Weights of a small GPT-style language model, trained from scratch on English Wikipedia: 23 layers.
Each number is 128 + 24 x the weight over its row's rms, rounded and kept within 0 to 255. Layers, rows and columns count from 0. Numbers have three digits each. The size before them is the row's rms in percent of the matrix's.

# layer 13 MLP down (transposed), 1536x384, rms 0.117, rows 1495-1535, columns 48-95
114:118157105201105135127106124083125125133101149153141119153098107168136062058124142140100098116079124121129133116163129131117104126123149160139085
108:126136085129102089080124135136109148141130124159147154128140144130132049088155085102130096127110115131084132151145149130130162100138116165097112
106:112122150108084136139152121080138143153139172164079170157182149178112149097075130129106114112163137102128095069113115113158145072133074126122148
099:119125112118097103159143107143096113165164135093104164062164156137111107122112121119137137148138143132131157128100067116142114095093156145138140
097:061166142111101077145151077131123107130176122142114114159120146148147108145128133104130123094110160127159131114102158147140115117097103143152137
105:148123084167093139092129130092153115146116140178106117109139133078121126097087137155044116095144119146089081131135150130161145125108133124097124
093:138135147131073101122107111115141096108141105153111146121142166152133098123146139083104101143173098143149118122141108121170111085121132118129121
089:165140141118149137129099108189112151132156129102143144133109096105154109119124149109124115102128182144097159127125126079147114117141111100158063
104:133149167121115120109110108108134118139130155119100129132111168113094131128139103131124138121141110128093106117200145155135149136179105138131139
106:178107127128141188137147115142112102162126142117134117123129139078158159122071125129097117111099136155129184111141159133120145127119119137061142
099:161115065138092153122099120147118101110134116116109128115134133122083146120160136141130075119135132108121116102099145149125117132127119152137138
101:118126115123112164109123158127094126131125096149132122058071089107114103100030153158138135101080134106088092081156127139157145140120121124146139
105:129137133129108148128130149098155130133117130109123133120098101105086113160085104109145136184129079085126163146151109120070163114115118106144107
094:162167119105143128128119128145089147094124116151106142161069127106134144146130133128102130116147120162089159084118113088104135092120123149125083
100:114111130127129135157099127050174138124142110100140161132112148098114087120136117114121080103110123146139109183168094127093106095118138101127155
102:133129162166124092095130140125090105115136142122139120117135140119117086143145086094101144126168111155123114085139139108120102114137133176111122
093:100164088140175119125114152181129121155097112141099125087141132106105107122118083146185066124121115122144129135125118137159106141153080159151113
097:082144193110117094156163119154116117121147136148120141134143127133128161109118147126160139112101125152123179129154137093191130157110188079160108
102:163126098162129124133096155130155145098138128156099173169112136047126121147113174096133144143153137110128133138103068110124103133143105170135111
110:173149112129122127141134134131104141103113182170153129154130150101133126100123108138146122130152092114124125107093100056090103129159097140114137
095:091112119129116130108138157126109098074130128125182135144124119153150179108133126098109141128134133135123116142154124147136156107127090161121107
094:125118105140152120136139160159145141118110104136139157157108111129132125164128159130086087150137117106131107143141113153147124138136090120127160
096:099141108123132114115083118120089130134140107134176087132093132152155089110131115135110117125123107122125117150151169102139172084111149121191126
093:149127142143102137108119142146135145117126119061115133167118127113079103183107109112146158113160157153121165107125093127140111113124137143102140
098:143136156170120131122151146162123117103124133178176119135109142093121126075127101162157133176143135127090137130147138139157127139164106106098112
101:120139110119111110102120110125111128090143113109117150146075104153165089120163141144094083125118157085128080146169100135085144082107122111135123
100:135140106160085103143127118127133095116114124123118162136149102119127103137145151100079106122137108159112139134128111141134104115153118167123156
106:152126119131143101153154090125110126186104094090138130120148138154109088126148173127117132075074080127121159105109100134109163092118122131145087
102:112137115154211093107079133154124137128099123139125130151133164118133108111147134141140136165129109137161134126151131156147153093165140119134131
097:117114111139112147163122128089165131094097147161092090131165113163109138170088168147102111109126139098086145090158104145129110149159150150099117
101:121120137107134148115066146140100126134123120133134103100129133093112121119124102159133110133129151163122159129099101098173150129132126089146150
104:138095127176103128133121120100134115112113168183125113100137126119145097141093116122127115120110151100104118113154133140108137121133143145108101
098:143136106103097105095097119145169120124130121112096113126155177113162097134131138132102101142113135104113111120097090131132118108137154143118126
093:123124157099116097101149138162110152143174053107123153079132096092117158130125113153133121102106139116147079104132170131172114205139111142132122
090:155139129120130157114132111120178141141105093131143124083106154119111115122145105132104136126049101127134120130127114162151145118130135164130141
096:153081126154091185101123130147131115156150179132163123142117104107094115141125120141114072102114121146129179137119138144138132154105127188096116
111:140134100099099088127119117158117123159117118118133164134126141082144129138118143101106149155114089163094093112135128162119160131121136126149133
097:116134175146097173135122112154140146131101117126151098108102128107082128102149129098152108095127122109055131088102090142134130153109131130100122
091:119130172166117147108172072160126116144078143138146121093133177144145123109129116105145151140095059114090145139144141116138108089141136119131142
094:137111093138144097103122109151117124105151119113125158102130142165148148104137122090141098124133115120131160159167118101135087090096185121146144
094:126155152093096131149104130127154142169128135150148097179158135078128134142133157134159114129129167134109133083123144132128120113120142167082173
# layer 13 MLP up, 1536x384, rms 0.116, rows 1496-1535, columns 48-95
101:137102110141162092087109143150154175154109112115148108138139113161138150141109141147171100102123126124092080131114115130132183127156136114133125
108:100157136158115124141145105120180031129089146101171082161081137109132129141150154122121122163156139119140142152147134114140114166113138126149132
106:173087127173109136143168147126153127156117106128121112136119140159117133149122124156139142132155104163067097108165100098129112166155129126172169
100:140103147161144124151095115095143104152153126126113121109155144086117166125158122138109094108109116140128103125110121142127124130146137089124141
102:130104139111112131125119147181166122104117072122108077099119146151140151113133135127160104127136104099170140132131111126096127123147131148148103
092:116115153151093149161120128092140152147118106108162113118081102122130163126140140124172162102124153106107090136151123144150105141166063125126168
102:132148119137132158150117122106081134143138123098094136159076169133130173120125148125125105142114103127156130127135102145125101137099105181094146
100:141136137120117152138155113118167126086104169096155152148128101130146094128129162119148122134116114128117172113161136114144131175088121137098136
098:139096222138101183149089103130137115124117131114148143106129126122115103098120131160119134136143149187122172087144125119086113127143136128079128
114:099123097096099124102120116143145130153116127155154108159134112098131110116152134154121133145107112156148144151144099124142160134154108141144125
105:157131155135100133135126097121139072121086111104116119140171132149140089154133104169105082172105123125139142139132123123062125171128116120100130
107:137136089107134098072115195104131089149116126135074048134091147114174132126135160127120136149121102144150173164118138117132121128136141128121127
093:172120152145143165121167137156110131143176155131129168107121089100127097106122136155123154130163122162125112153130143105187153113141144148124113
103:106099104129132158134136162105134112099136107127119148156116147157147113156157132105137156065119108133153127141157102126138149125107090128142143
101:141136106088140142175127136155133103102134136102140134117170153156142137127124120158120102122110155108117109123150134094133118135169076121136162
100:137128135133150099120119119107150152105127149115118188155138098121090130152113137138100144140111134122182129149118135137109121159169175120131155
094:142111116130150146106089112115123125123097126112124123161111145165125101135159082104156132125138158175143111125127131121120168107150121154128165
093:164176103151107181130135107136155129118126123144085085121103189113130135126151114133094115147122141145153136092113154103114144137164097118092129
109:137160137127140121089124142089122143115143123122054135140130101127080129132102115109144122142170137101122106144118107098158105127127148126181142
094:080162078126154154173069109126094151117150147112105129147116140092152156154136149165082152131174078117105111117127144101121136137144142121125080
097:097132156119094159151142154131120165160091138159125182082116121149168121131149121136129095108114073116165130084116143133097171119105126114135135
094:062114107071113175122090143116083137119097125138150114124153126132100127162123138149073121101132145126131147137139128107104105116138144116112142
100:097122138161168081143154085114122109170153150143108153126143154121128127147180123104130108123111127097141095135138125158158172176156118115148159
100:174146131149117132103139113125134164127135155125088148136107174132139122145164133099143113109123146108134130102124113119137161109171114114109145
097:134114148100163088099116123118103105125119137123116129065093139141135167151154143099104149137155137149097116102124170159124139156108130132130177
097:096135163146150133153130127172141137147151152158151125124113140151086144103144099153143119140090155124147154195122067163095143127104158152123105
098:115134108124147152113188130089148132073100132096054168127138143147128116146137124156118135148091132155110158153129141115111105120140091127168122
099:134113118129112109138111150135100154131105108123160134138102106095110145104105088156109104157098156110138134140143138122115116155117114143107118
093:107136163075104108135136124082158103090137134152101109159161111112134099117109153110127114142121161123095140125133129141126138135132136106161116
100:095097134119127090132139141154109108110111109167099155114134117144160087122101149078112102128128107162083109112142136077130135178145149093149140
095:094126104124138123139194161107123096159154134137079130131142100094139142120159130116072098124114085089118150110119117122115123130133108116148106
113:103104164107166091126130144147168106132153104110106134094119149138135104116147151123140159111112123139136126136156131129152141144129145099166159
096:122153148157129102125118135100157130170125187151136091172178112118121084118109074168121095176161107100101124089114147140094188151158155120153116
096:132155104161167137131141124129147146159124148123130115174154178129124159160120126130127099145137127122140134118171145104142142162109138107141180
091:097127165123169127138128202124184124118065132113108117170112136101129123144118179125140110153075112125108169078151131120136151133172159126138128
109:117134132143113152173123159112143164148151124143149130148149147094137143125145123181127119112091117130160106102140113108146143169153155147166139
096:105150128113101135129110141136084115110143106159137099134114146147105123115131114099104154147103125151132129142128136101122083107144124120121112
093:114149116142126135107106108107130147128117152130161139104165125155150146157129139103107098158134134131148119123080147113156166158143104126174152
109:145116132145123108112157136089156139164123112102137120173093133128144120146137161119134207137115112117105085134115163157115179158150124121120154
095:121088160125151179107130148123128096130115118105127105082122155190141096154125071115119143110143103182160153128106141100133093106157117136093160